python train.py --num_hidden_layers=25 --num_key_value_heads=3 --rope_fraction=1.0 --init_std_qkv=0.0494 --optimizer="adam_hyperball" --max_steps=7031
Each number is 128 + 32 x the weight over the matrix's rms, rounded and kept within 0 to 255. Layers, rows and columns count from 0. Numbers have three digits each.

# layer 12 MLP up, 384x96, rms 0.071, rows 179-323, columns 0-95
111129139186103142174145151019142096088122105153094113137088159059147151114083129121128168132225118131075126109192122099132150145184115150178121130177130144123152137057156131095173174138178146186173095167128168118088097147096149120109156143073106119075084148165138120124128154179140163139
140153158110101105081070179183165100140139140142147098147149094129101076124129127151100113096131094146074091131091083128136087157166200185064101071195150128210101143100160116089216140212136120172107127163099147165170152139113110097173123143136069186200128160122129133109145175197125140167
100161110105101126096145174146130117107078118025104171077085109134153146181086094131122161193121205133126144105116174125075130116146128147214194149117136198152182129094127141121078161132133174147119088143131173110114151096141136085165115180158145118140055139164180112120097119137098112060
137107099159126134075184112105181150170106153110097168087189127096094170145124064122099131166115164144113117107096073080130120106130131097204130094115141136120134190126097165120114172095113144135108156124128107156067162099111116166118125181121167182171116060094134053149165171132134086150
112155164132186114104112220089127065133090154119167124132104151103142105076196130131089116123123182097075134179145112109111153122166159141146188096131145090083122144099135096063137112163111146151090087121084158150156096103148115089157111151131093137137131106080125128084108153146094134149
116115146112173156184159164182169162127065144134105122162185122182121111076109104167121141138124134078122095126137072113127170182110142158134121120134085138103138160092123169149070146137125075128202125178088080126141170086150100122098116155105159127096101147144138121169117144089145174096
129150172092172125112174141157138107087103118100139173132083176108067109181091133131173117141181174101117112073143112160077158072148141075163100094124117160107155122138087152128128124178105137159097116165140100149143121104134121175100218172146110117119184128113167128132073163121119116076
155098129096065153174182108151191123101108098140112107115093117104141100123111116125102112110157082160131117152142088074106065091163100146163123134124122085167169160140101119080124115135158169114181117118137160153130125119067169151140138196162163094174169114136088114129249109121091142132
122211164166142079067092099121146157129112111133145144114053185086153085132169104210150096122127094109055114179098103163144117164114124122136120121114153127119111134150091165122063170179107111172139170139079151138155136165124142129091176152137176112199135136137127117140192141132179162075
183120147134186149104133148051177092143110098100047096085063133086207136120091147147128104150132171163135115125139149135127122114115162130164177099208067139181155128121133145095135153169121086210135122073134153119126102100130072135158120178176148162173130111079106151152076132106145156108
178115127150141131086148163144107117177105101119158127160138051181119157094149093172135170119122117204104074146149101137139097088094117201162108156210119105115178228148103164125142088105121153093104083120104110085153173081153138194121109179089100189128129102139103104137133112107136114135
116122198152124135137144146087086081137108142160107131087114108095156191198112119205161134096099118042117116073136125154141084139173146139097125135127115141110105121113136100091114122129086149131185107135156127141150078152142139172156129141106101105148129145095154127092196132183118131128
141147155123067124130167118127164134099102104140085169088148135114161139147130113090087170095149154154122118130076183183124121139102073126152109134134156142174120100113135134181110130168124115137046088065091177125142128145101108117100130120156118134132030136104135101167114182108132162100
104081139120133150158160106144158128104128107124142153131103104183092109108099140109128108090099091102069070099076151120110118140133125179138094104153094091149138159118191153098126130120157179133121140127122202146122169130115070151162122133159105119080111124091112132130143099192124171133
101161138169145106099144160156151119117091126059052109200115140136107117129153004078129103122081147123078155145166141116080093171087115083076136098095126155126134151105110121106140178073140114097120147100086098152138137134120102088108123126085146127143129107075083116127135108086100129060
165185130167200132152119162104192148125129142073128122169051147199135163133117140092133102253107116095100136099111134153121123141160211131118090135169133176119131218123083176194144130196111166134115117163139120150130112169172168144107120167197151191165161193132145092146118112172152132140
092148110145189133101160165130143153093123098147136154116108187070090162107078115157143152109142147172107126056118130157138099144110181111182139153174132115156148142116136173116103134082165146092123097145060155095121162132059153198144112095177110154120157118114127158164150143119147169108
124148172084163103096161168117112136109097071123084135173134147100144169133164125155164118135125066180125165138126142111191087175074130177112099123112133118110133121108093089133148103163111120137098131097109107139152110172115166094122136109127085136160137166073142121133149132070162153148
127159130151180154125194192137122117129141118140116134050105212138137116147129133079123097135111080155112101089176111123094140147157118109130105102141131110164126093158110140140109156146116139174151131152081162159144133107138139178093082160087134138136122147128139146117113139143123190122
108162106154174119159187103183093098109150122171057146123139103140128141195203115115114142105200118120156087151121154165109141149136130143143152143129139181136120139115169106124130149149113121180153133104071169118071148142142171099123087136132164092127153175101156112125217131167142124124
148095156158098079092171131117138116192131143086123076156098106121176143084140074147081125138152140071161082130100103087142140120105174160106147100143108109162189151117166093087123104127188143166161083129083157165183159106123104184157125185154108162142144150151113136092129154133123148153
149111161149151047186160152150188087070082084104141119145180115092144113152149109146160114186137123036088107125108107093137150124145115095185119062126139125183165111147114109039115139138087113145134155089082157134098144140103171153140118151067115114121153130136152123083155117085141123138
177113169120100149145115210134116103124074147099102100142078117134127099160144106148122110184136107127119138049145165145142121090144144110212119152122150132109135183156119107148115145122162161122109105149131160129111105156177177113143129174186153164122136095170139107135156161170154152118
132195140108081157113120212109190125111141136112145149103110120125133109173099096172137136182115102119172076150092134163112057138150113178158170194118126140155117124105181129118124146121152165088112118096127099050146134145085112157072166173145096072129084132134156123198110153107113154116
148129119127131149103200149100178108163131138131064106119097130110113093115120124135167138124166126117152106096148098200135156201206151103103076171123108150109165195118123133064129120139112099203174073131100153168158142129099157107139130124155182129190150092139173148175092190115108142089
152113114126168120149144128101121092154085106121141126080173130162091129092141122138072125136208118091159163149067133144071161119122168117099128146107071129100141104122112130075188176163120105122151128086063152162076112102081096211081105177137129154116154171085123088143144152148082133091
174093159111158070156126141118191119102121115107160129202111065156143117112159097103149225127219085131142098125139127148153112136141126171143122064157085148139133161110156143179155129113141070118140091137114172077093099132130105127137103139151116089080119180109106141178146135160121100143
149090121125096087097143137100100123165130102123166101096118151172164099120114131117112133149127122073132130066114088185110076118166122144104121158143135161117142106121127151127141221110093159137155099152133120176131121175096075077154132078144086185143140178063067099146094116084139164103
092141156182124141112138140169122108125142114074126131178093114139099137091118064157142117136105070153107140050127166114091112135145152095169138152142029151225140197135156111087094172197177149170105067110120132101197089121139101135159092162152080092116126088068179138150148175111078138110
148105183118117132064127124144178189108132101115131085145076127094121102116160133209131130095142164130064098138125099130153131120126162109117169140117152091101158089171134132119128153112113157113138109130170094150123133126071089140114117099160150141070124167115098094203165143070099151141
208128170107183095067096173073098085058026075123147093113155139084117116126137133089146116122200122133150108121108121125161078089088145139099186141156111097148172124058123159108113164096075145138135101099128135165143140106125092141165155119143155089188152107147143125111165173082109123175
101141148120127131157166097166138090095090105132151083147105099148094138125141105185196107124115154121125160143181099186093095148088175132139173131159140147230111113111082141144147132193097105136153127181085189108069123061161164171114133115080167099139141150102099120093165126121112209128
051095111141134150135128125160065148090153091090110168122142076207166161202091109162116191178153080182128110095194147184140091128094113216080159110171147161147109186156090114138155124171159170114152119106098102105091166090109106154093150139137122106186153201161066113192112172148112132096
180125121118175133084211181149134052176149141087089180120127140118088125100079130106152133151125171106057110082197095122127115179137170159118113108142142125159103143116146180144122114124087096139128153126101116142162112172092125122063094133085155165126159103127152148153156145123136140087
103120188098110063057139131172077081150080130138103100141096063131152104110126097131134144129088129076137145111131133144118159118095128084106122155138099105101148167181127158144137079125105100175125142168095159106111125117160168185083175137170143117167111163180070161141130127175064105069
144162139128166109132122147125126056129121129122077118106171162123074107161121137121132133144210133125114128129170134127124104130094087164146103169130156096133132090138138118090166145134075118078117144143098132147115119135102088092092117132099075083162152132097068135135157216187157130122
145137108159090159172133121122094148080103109107140111143149066148154174144128101105047139203119125173120113106131136187161123091073107193148117135118138081072114163158133112108135144117129186117116079120121186122155152109129113180104155153168079133176102100107075090099152116168113086170
138108120129140042161130157148141100134065094089116094143144118129045154124149111141129131123101089135156104105124167133103126113145133128100112171162162149162161161045126124168100137122077089160083073144123118136134075115057129125117114126154138189172127190077062131106090135155150144146
123096104136203119153164143119128150083144077149108106136117171123144167173170075177148131108152138153111140137092123129153070150125166150177156152099142094155147158098101151104185125095109116114128102101108188105153104111089156118141152138141095150097090155091127119150082063092097170101
106168142199142150104179131117148115127096117112122148111147131113112139103093140186046215118073154102147128113119105109147094164169116082158192149156109133150099140109125140176159160171111150138099136089092141091070097137174115127127154116131146089162088166154134087152192136212136142065
110157134121093182144156146147085108152123114077066136127119045190145102094060085107061150142182171092141098105119108135057117119167171139110100131111070106157136162138142081101150165170119081109101063113115131155113138154156086159141131149140099174095111122043103089073114131148153116127
138106140155098129108142121122157158080144124060050106113155137084172170094180119125101203181175158140102154110114143109157143153107162180109131158169149168071174105124119184111184113112126207153085122125086104126143134101096097163141130141152045130144161165122167103129131120175150172148
093162097166114132166199125119160124145117076135112079125124115120122139112090124142124086135110110094149150101124081158157134121112157140117150109092083157115153091106116113104191171108128100102166087097157135176070148102139195138131143138120122143182117180161114123113155129121128120095
155136243125215137160131161118179116071127083122109136102174111093127103138108116110100115122135125062149153140130170141110137176157147097130173101154107134074120137118116172097160099165068163116114135148104174126144133153128146141066115143119044115212142138161178115080169200107172189121
161122135166162108105154127085136136150175129132103178120151104132133149130124107147029151131203151114128115106181116100144086130097147152129126114212150111139220129154207164101119186100111120125104068071156122094173109091120113211104147079108141147155141096105151132131155119083148143153
103162135116079162141141125094131156129049109178139153074084053118142093090097142166111141138170084112153139072163088116152070121152105116119139155111132069137108156114113202056098143059112135135124145145151117109085122129122153137111155075115163119191098125121113104117165148152142134117
173136157144117134130119153129151118072122131133128090097090153120112097135161129151115125100162142186099121104186106157165137150094080156133152105158097120114156098087154187081111102123120155152146148109150085080155053080105097185074155089142107127109124117087130121171103107130067145115
091160195161134144127159131101068095108094051092143152064140115095153214133143085101152196163173184112135105103122129113164108127114089121120120169154153135145095162177163116126101133107130073111121167108120159162134169152135077121163127109146083190145185133128121111118171174187147179105
139092137146165141121091150198096132162090149149084148106144123125098110102115104178114158106138156135087130141112124134185130167104155095084101096151081072113147160110160147157107131162084082112207127079078111121108129161068055106039179128093044065171087175099150124176141114159090158109
174123140144114128143149126136173161165121096119095124143133086154152111145144148194097094140144121158099135050151110136150123155163117111125134104127123146113155173101134169107182113104143111104183145089084113118121116159127135155036121102158183163128077112090109082142132119154152115153
097111120098122143140091124121093103130083156109152073163054128123102100167129107130071136092142073073083117115155142097177141180183130129153145067143138159078102111131105135135175129107109134168156064134168113163097164100079145135129121154121104143156084150117083076089173115082079164069
073125169136063151118128154117119142113140145174153113218098130127145109173087096132129082097127184157118150094102104180131153102135114112179160178164072119117088097105112148092140075137093116151119075089117109080115126146146071165124141167115080181159089108106160156135181160101099177090
166212151131135089121081178160204164144050159121131177145134029164128097123163082123101152186165144100119083100111099078137091130131078126148130155157138150100174162128102140162144157129081144078093111114082099071175131075145103185100218129161114202136167079120161125160206145096133109064
157129119089110088118120109102089077171120111090120164081110154137085083132141121160140139121136156129132109146144135154107132124099155190150162157105074125180123118125167163113133111115102176186111113135162153138120115108134117114124124190150136145156132113138162111110233121085109139105
164151120121157099129162127086151043092097114137136126177174134118161166187131116135078146108126185076135091074182152193154144119118183130121114140130134135085142154152103110093145102130024137105127082131144119130067136116063198167130096165148138163119141149084092097136157083114121146116
147138128114181149071101139110145098141125115067129153146151121125117137111146102167083114146092106147098092138166152137148097167093177150079098149161125123075122133128156116141110094064105159115126100087095064111089116141161167138117189114146116157111096156097111160141139165165175127148
099183157110117096161089124204101101074087140136130036185123114147125105169106123124080178166122052155134125065123133182119125157196168135089186127159141074075129132154128138109131139175077108098126075147096169105111139088079147119135137139095095116176114119170163138162215177120151147089
152159187061110108102157148113126142108138127138151151138162088107126135112165085086072094111112068142134112111144172148141150106166096146135108136201076115113110165130110097019096115101150099141096123103129165115107116068075144134101091092141146128143090128146099135130103150148095125100
076192167165099144048141087131126139144087153149093100142194148144143082121104111090122102106137059087095128081086174116147048103092169094131123158069151101094162101060153106080115142136115140167184144142154151104162114128107134197115198148101136070136094166138135120112144120112141093173
135134142127105077108141187109169158150095142094059125173098123109148125088148135140152124182145133175113118092153106139154106175178208086060184158113116161079123153062140200076124137152113176150131163059099090138108071172097106135053140132124143115155113194166163114088086179124175157097
158158140131182142105147199094095068137049117132134146094116120094169162172121143108056118107107191105091137146102084111082105068129172182149126130140070120147091145123134160176128143110049091084155116155084095174125116117084122130111117105087115123105131138103133123112150142147146156117
141160162142133166160097176142107169137163123125093162117163127145083112157134122047130116191148162103161137126107123166133125117072154148166123083148090157133125122100093107158134173156108116124128098103183112153129154111183160097095186150166108113117069184071179123153137122115124112122
050162111113135111192105180082152158112138076074103156150153124112102136131174038129102129087135205150081129133118082128107087102118164091064152121158105131105151173116131134098158147109133078128118085128103144205119133096149085088176191106105135123171137149130148125131124079092061117167
096175111064127101117159160166156123174155139097140103132143135160113152093084131084134119142143106074130133110128139096082125088140105152123133170113130155127118137121112085123160137119103168157144125129107076110129081160130111130108113140120157114117161149105147115151182155160150142094
105155123212149135157095129076133108151130120101100112110118156107116177175101139123131126183194075073082140082110122151150124145108163152156202126094134100127113169122125174109122203172176137137108071131088063093103177099153164185158131169179090120191063166172166137133154134158093131122
139126128130124128095176160165158150066149109105130061142110154168073100096131123099080088141129157109144097156113164140080125107087137134095160160095132122172196147162084134114110106143117158152134094109125121075144156120148121135141156138099126154134145112073072085171176084104098161156
206187145144143146064134141109115128133164106110143136110140142182156109093099120128060141103152148051139098111163101122149137107128131120085141167099087133143152141119176148118161098110158116106122164214142099145095166133147109106021137121151085093109168145097164135120162162185114141097
165143146106143111088184120142197109100127083124180145132117118130101089175071150124082153128113172100112093107176139147112106149109209132126107125119141118188124153127126137141094096087141174142119145132108121146215110124140075144111106121107135200180098150063148139105185154166095172161
142107132114125113116157177143181146108121141098117136172144145102112214134148052106084112172178183166119110147107165129113119124210146167152149115088143168111098084132150114140055099156125140110073122130056175096074136112098149169142165172128116103137142194119161118142103147083137106159
103192111115120069134196158135093084050106088155082098121152157081127112110142125160086104075141142099143071136112117188115158101100159189174138124151126120156108125133093184104163134127090125141128135132111122119063092042103110123139144171147123137097155132119130123139078124073171116169
163130154118171125076120140101121073097130130192076119143150093195138141112114118190141103103108070166150133110110171149085130098107149141113140127138070131063096130081148102126188130091088157149079105084102130082169122140113139188148129165143183168145115142045178149166168084099146118093
164135132161118123087129091175128095155158120112104074116119070115108175134118130128119113123149138130139085094147098057117100117105154129088116143135105086143124165150154130114126176062138135089067110145118174099146096204131071186114185087120118110155118110052171136173137112169140155082
106164117137190149130130185085160069131103120146158103145136126158089152093119133087148198143122167112109127168188108172102139152136187152160129110159089134147149138164176177105065095113096157160166112137097095161187191160114140174065096169102131067160091118067078139157203114155116133128
112091128084171119099164118137169102142134121147107137130067057174110151177210122087140149172120163134091110072095149099158142132089172134109082128143108162135125106131131160091132150114094108143158130102139113188161065145124141039126157152106106115151166130023138142148158130087109198129
154135141119123112077123172071087154129192094146139098112094159125083185193127073091139187172153118119129162137121170144089127184143190179148088148150087102150197133128093108121189153160126135119105119129100191146078118062166153113150098114131064086147141161131134093088195132180119131119
070108125169151106152113153161110095141106102069068163174133142121101149157124104190075161113101099135160114117105136152105093072081131112114105135145141119205133210143116133119080136080149151154095096129119137146119099157106126104148140128175143114122111142053185122081100167156095179121
113105119159088086091121122151118145142161096086088092189156098122150067137148100123165190142144089155102085091082108149151142068100174145118110145185143103123110131140146114082117188153163094145130138145155127139131146093121126116149119176124086133087119109082182106116131104190179126086
128135196108134092125093185100130143111145117135076094149124183089122158135126100105138101168151202148151119080074133079101094087088125138137184064161131092166221115154135128144092153162150116105133092042119078203151161135062088133093166201140172137102084125164115140127192109127112117157
133102118110188091121176135160128113184166056072130095131108185129087160117132081119126146149115105128141093091076121137089143078120109131161153199182080105143172194134114126126127175086102127197114105168094134097079150089063121101135134121127121151127167129147165107102123116121097140072
123151184123097101180118161157231115123096120072132122119117151124138110123149117138127181174090149143110157066150093119083093088139167142147139108120118124131113109105126134132106105131159162112120149145163091133146101095068090083166180109078125149128114172096184153118105150090157159050
181241158208090122178130116123124142103129111094124118128162123102075132139152106124148110161146066108123082079066142102053145125099179124111149098189140096139138101066144148123141132078138092173073117073087117185171104059095148082108188111121112111164111093111114121145112122124118087173
129136169111128141121106193118167143120133101124141195077089085078110127109135126088076202182189145220102121106143127133114079149120122088131121172176128117077130168107173165124138153164066154142137107167049162193103095101171138130131129097091102055158187080128079112177110129086129149120
155144165093143149148144086092105119143078109127102114119197113152126154144134082131082125155200198117161133122137078151130162098131096132120115123125124162091139078122076148084152114149075130079129141148132083131087100137093105145171095123106141101118119129121164162117172162163151144127
113142203096109118163146112154137106170127059079083117155136157117140149153132123174099099106156123134155082141194058068102131177120073125121122142104122146107161097101151117142151113141157117096153159153174131158109119146149110132117114119160100113080060129147103141123148167154137110157
141105152152133133113092157113127088122117101149078079191181114104127102162152070079078150156114115115098090101150134161192124134101168090144162174104156164082146113136117171149065123096088181083162100113101126134117143122096197110118135100202120029089142136107124104121118160190087151125
152109228111135109114106189125113096070191122134149109126079137078155112154177130098070154138181092122111068127109158138089093118116150111185099147159139129100112112120174087104142123159153190132148146142096138112101139158121141133097114116103119159093115087171153150128128159184130146136
158083133089147163085119169124114074130154146125174096120166121137146095093129125171122114128147138082131079094164145093092099133060173148154121115189074104151124126182142155082064123137118155127126119119093157127124125132082077113054119159130098187158147112151155105143199099097083114084
178107169089151105113100114121147143120174099160095138044128163098175076192142132177092132144201116129152103137107145111134094151117119154181129130124156125110107114115099175139171181119096136191157165127121175123092113123127206134089164131117074138128127165163131076102133182111146148124
163083128105144121135106146102128109111158127146133083188106096121111127106111094125143124186120138171085106117120185154120146144187114152063162155176163194139121160111095204149190155141114120181136147102133125098121078135103175161147146125122120125107082101064159115151090123059075109104
098192175127091066116116097088129128193112084117099131128171115082032110186160149170175104145183121088074113141146126122166113115079119166105099141149108160103112071115166109136152091128097089114141129158126126088168113139180159139106167131101139093105125114117136087163140185156110148076
181114091140135087150097140105086153146101111128035113100129119138114137117130110122083157105139114150153102127097125118079125172130100145142184146142072125116143152174165231110214192114104170159163121162159104128129156148129079172138119107142107156128088127073158133109126138128149160100
150099121101181145074149175149099149153116110091103137136064047165086077126171140193084175146156121166111119093100124143128144113103102130101114108123137123169147120083115120132086109142149197165169079106065208129125128135082134109152145121115123165094111128094161147103205124082097128156
085113106102124150104112122141135123054112081106139092136068102200095164171162121128118120144169158130095116140160118146129118173122164144133106145208115079127193136086145080159132188096174176117117078151153158130117104121148074117122134121145160078147107160117107043180111097094101156122
116186175119150117113119138147152157127155085149102148121080155152097128159123138175110201113143071189132123145085142131112091191114094154083125094171095137098074118057077133079155166140089118176184174124083151169090110089092122164110140103129124100136085149110118082146101085110147118098
087160163111093073166182125123146161124072069138106094086107113110131078158103119109176092175083117052149120126095119086108105083172121126133149083126099156172146105105114110047096142116135084127162141107113169169122161124087139179134136141097121059181175091146203109100167151074104123042
122156145176096058139152145128176084118134149123075098150094096157106165136149132115155118132140152179109096105241154111170113131144101124070090131074158153102148103062124123136153134169128137194136107163075106132145068091076140134078127097093080073152111128113154124181133150096106147142
189143097193156139181147103121171125146094112151112203093088091134136155163173096165122137163133141084086126116161120174126140097093136159167209135125105091082139114123147147068157140150135077139158171117122150149191136178173129127138166147103152166157124151123120149188152169142132153121
178169155084106152124147130065117120168103132149143136103148133133084156149147139136117108122174137161133087123143118082126129154108081107157132119181120156148108087141143125129152135130091130156157114144121155136071115117147140150149128110137155142133139142119101161102143104192155111132
148110085128169105154153121130120102130137104134155109166141137190078137140151103136161113164123163119129119147148111102114119092119116147191152132214130097163168146074126117139129100094116124124110146126104127068078090094091152125157084200100168109094134117085128084102182157160128161154
136126149074138163158178165145127137103111119137136084150137142141107086082145150104138146119141104153134121100166094152090108111175141116115128170131134116174139077100157109094140122104082122114104149093125094125112138153074137105186075092100126134150097196144156140123159162146139177158
202142139128128147147120141143155138104130120183158092085109100146145104129101126064140144120204079144122120078074122194137113148152135113160111111130056129158150112114144152131190164183144122184120122130119096058130094107142186135122085090190097110117129121139104124168098126053087120071
099101147164130129112116120120150126112116086056147144125172069131133150105102089200120142120103144146109077060153171138143130135118127131179159203239140150082113131095098166114185110102100184115080084129101107123127118135138158134144205090139035113128161136166147115172147157132082112101
120178162117124095161149078144139065071094122090132095096110095146099151155108133102150168132089124136139051136157136109151138126104118151162115131143170105127126139168116167111174103092114150166114043114151160090190147098138090099135115158140138147180062187155110129112219122175126181104
136141117116119161107131131107136045090147157140083119132136075161138131126097097100118097066125155078148110085119086118088138123124158174104173162152106122135120132114104200083100117053182104119043096118107153157158139146091128176082145164194091127175130139151152090153152105161177202118
188137174161106040110118128098124097133168138135103124087065141104044103094118120141141132124162207128127142051166101120096119131128213164148090156145133087127072160147154168127101156110098111132135155195124111137126179142134116160142177164119110175132145161080142147110124136126122148125
120143118138161147085112172141126083169067108124106150147095096138072144132145124107145227169142113082135116142192078174084146082133101146122123157152147144082154122103086138099091082141072155141163097149077128153157074106109120138065122151081151139118123141137120125172218089124146152175
130168199161123119165166143169147140096142129158111146129164086105120152121101098143167076155121081074134089119147136114123159121105130091156151111144053141125138108140159148145144130167151067118117128120093122171081166099066107141120139143156091081120131179103083130094129179158105128088
091100106172167081105149151109112102171105105143076058137094075167067022141152148175168192095127122140112085116084150234124109166132117112070187119080150184147139128122133178141070102146151122181076115100106190119127085123136127162160133197152141178184094152084143126100150122063149171094
125134145154097096152130154143158103099104106142128135109126098076170162196058132154144162116101148149151084154124169112114117132084105116162115141190139137139128121113175146109155164142186095131146113168177142109133133111143136153172135130149125073211141157106117149168143168137074151112
161092189197116118112143134172090112134094148116139083125072139096106126099152113147115141112093160109073106121092171156124109174130111089158108127153101102136105151142118109099175128181124110129134075148147113180131099134067087090067125089139167098125087171084127113128114176130086148092
141154191134140143091190108124119090138059158089088102125174110166063164098145142139109137111120104074136086121117133125175086178139183153103115148167151097154135136139108112087161101184163105146163134128103110097059158134143140132088145124101129189144124119146144126123183175158127218156
178155150115151138088064149110154136147090118156161130108162121088155176126066120121063081179160148110102116077126096141083124083154166075159131114134159106145127120083137103096085184104147145109146154121153113147076135127109140144128151161125100136169072099100117053080113110140137151164
087077112088205149076090202116113079156139129107129186116106118168138062152151111188128099126144105156162117080132167084123108172162140147114146141129114082112124173103147124082120108095132191126101088120119083105197130071142154069166124131152100126182170121116153142146190091138100111118
167163145065109074069148113140143105149062119107095135181112180134155131116144118201089142127140121164084113138173059126149101127182170120166184148101143138131111167166196139101126101120117110140130110102072120151048115084107095188108131147136170113148126119083153117149145134103071143120
214178141168142126126134153097153122124110155157099131191171145134107121141129076156143119196103097089165114098114157159114145171084126116156186156107098092133163160197105118089155085179077084091089119157129138125089164112125095132131143167172142129120066109119142111138131133150120146154
118112145092179115134135152143153104107138139066098160112125107175067081193156111109113158155241081143092103141123090160095168036141079172131081131169114125119112151141127106091160114134157168116073169183134101075203165123139130093102161195131110121126119102143161115175138127109136165101
120108128103119060123132111138137085111144132085117145097085120142145115173121124196151178114154085108090134117122167141193139147140120158117144110111116154109126127165097130106106156150071162145147149169095126098177107155118141126130150106144169133207091187106103110215138126188119142133
151121128175123162108143165133166108103167165119080114102104130143135140172133098086166195155168105085103096133116165088096121192054165122162101102149146099201128146134115106131152184191179170131147133141098165139108110129101107107131119143168120110085123129057191138139170103075106165110
147125125112125136086116170133081144156070138153183075206166140162097106148109120154167113128139134149097142095165112131131129156126113094116124152138122142139103127071178150150124133123135138154134093115154151123141139157122114170115180124069163128209097135138167144159231107103108160134
073120138130127125130117160129071151081177106111083091162106088142107226144105093169140131160072129065080131138115115102096142090142188174115141147138054155143153126116116128114153116132126152210169064129124177198158142104159184120158103156102123182169156073115184082140222125165130133129
151123163121152044143096146175117100086160117149111096113110135092074152122125122074166151149118123167123091100130191123104114086125152107104104118143093107111058112119118100147110158088113196178096110118105097097150120164121083119036158105162108122107072173097183099133123191138143164130
184188159096103129092221137130132148153111141159165139072101140122171154119062130102085101131148152090131126073092124091082108114159155102115100153121138110143099191114157102077070175132111115128177146093145135078076091111124131138106143137153093178141114085168093133087108164114149144117
166120151142127149079140225147245123112074133079167093183142116166108170164106149132141167116102122127070099101180145124126115161138185128124138182157101145122119141131114138107116114108137158107138096131100082149164116116129065157047128109098145154100098157122180122211199103153151125097
075159115086116132085179151142104080081118051145104145148119130182137087141137116170132105141187152151095107134070167121158135101094092103139150165142065098138096160038108166076119104181152153095179106108121163177168105151164122098134120155107156145103099139029139101098101182201156189115
137220148109108092157173100082105126058076143128124157131121091152097129125070123117095175164169110115144135109107107104129136132095103138129131115124060133125141137168138105135118211130094115107156173119178115188127101059141093159116171131106104104142083133088102114206156148113178143111
074119134082115170122145171221138137178126105144111120161065150163163107133138122140125119141124154154094099028128185131135141118158131109091126145166084129107095157158167168095110106163086135148192106120112110133087138148152098133125145132103103085157148080069212154112129145178165139077
180091152182175137066122157190087079167128129050114102094121122145135115119193068134114194137173115145095102131135149174109151074131090068102140076129131132160112213109183136126134147138127134196123074165118109203154132165154150128120197188173153068165191144165097128111064100093109121128
073163128123136146164118093060152067104119086115135147099155065108100197131128138163108117117190140150104143104181141133099105103156138166125220118136079152111153118112147154045117108100147114118111147146105139140173119148114166164029113106165140163161122123080091119068123130144145133211
114084117047060099159115118116112170164089142061093109151093080162080123152099093118143171147234123114144096080120155176166102139147114122105179096141139100145125138152162167097120084150121162106149107134134128137123113085149062160107172133089053091140104152105088115101130147144151129086
101152140186075123159171128136129151091062038093099114123120075116137132142091138122076144105161148142148093121143045179119150121124151117139132122096154153104188174128118110093157182089155111123153137125129154144087117129155122153105125116175131198112164117105117080150117114073104103076
134102179106127116145209082137124084090133091163189139106148115115114101159148146095090126111155160124135099085159138124098161126134118084165117136127072171142151158118138178098146147135118184108162149087103079098128101140154120132124119141144157094117141139155139132171177151131109144092
190130219143096137114128145138183134156124130051167108116106124112113142082125119077139125158134175169078100153095127108154084090122087132167169128116127161128098138134142116131132134181081099117132115103084113136135155106126135144110133225113092148142187129139134078118193136083087150095
117142155182159147122145105163105134144124139103098157106130131146040089120124124159135196139084106105131120095098102137111140126158157115097131083142156107097217136094145133129144127189154156185136157103132092095112154141163103129101176128119089083189102125159201109137145112100123172116
094173130116087145143143128108132133113081040111106170189140075153168185144086074213127142094100178185074109150125124171127122125111191141117097127129151116152135136122194105123103145101143152143159090103147094120072068178118166191150113135111063161140065178115090130142131089164148127112
135192144160168101081120113091169134121098131129124155074093108200084176131115125081091170214131152160141104130118133101138129129112162136213111150151085120098090137126126153098076146118122121091143136105167151160118097083093139161108181180186151211165062080084134137151172135053143139146
135148161111137106088119153157175136096118029115111100087146102137155112211089105147082160099127148172152132123118122103083128104203104127152118144126106123081108145101170099136171116135116102092125119154121150099146147081127116123126115097144153111160130142098160116137169156137156177099
133106129158074163118171219177127159083144134144138077158201104157090114127093105090128153153080162090128112165137143149091110147081175106133095123161103191153096128170143109047104153062106165108171095185096136154133103109071072143098131184083101131136126131112108149212189109128120125122
096103158107169098109133135156111175176104155162088126165095126159136113173174108146125125157161087134098077160097135117150142021165103138078148083150139095189157181107138155129207169114145177134116143101170104070171140163142088174075110110161134142133096187131187141106155182150122112134
136162162128094054119149140106158103158148119088101166131153130146070117107124141156099121097146118090083094136124128204137138149122127188132108114085118161138094128125074131097104099153063175149122085071026151163152117108132188167168163197134140093075114144115135114126119094156109128105
121158161121184095154141144113099066119121112103130125130130094180124132133153132152121143089154144133125150083171128127074137160151090125138144100120119122139114201169176126155226128164140162125086096105166167134132167162091161134088172146125160088185075122084132135185178157096162111150
170145186078116137137199124139182128065092122126158108090114141095169129098146166106081123149124104140141046104128118138101112088124149074119094146173167110109140171127145118159168181100123100113090145171133110055107130109120112092084139124153132148152070141119148051119130144124105214172
208132160112140173124119115160132137146123156107127140144146156137070105103042139114110164096144093075097121081130156109154120195197166151192110139193071126178105128170129133129110139159157110129110091115039088111102111094086097121091130178174137135122136128103116136094170140116126113107
087187144173159126082184101171137114133111152110157100173124155122116098125160146066163146097152077125084108057104130133137119169067130161205129181115148149185172142096127114128148130124116139119143111107152130125109158100067120121123147127156141089137169095133108119157120145069090150133
114131115117105061110104116141194101106146064079081136140140153138149176094098122136107101158138128140094084133128120118150130154026109206112122135124143094074130099085157161095158172110163149125145148219159152129104102181143087162135223189098064109128080174123149109106128182105152179158
076189147135226050091141155073155078129092121076087146181148081154093125140207125123148140128159119126103112076135196143209097127087132111169113173114106130109141162113082064112071105096167174145162107133103148084097145137156197198129159109120144115174136139110200137112110177107144144126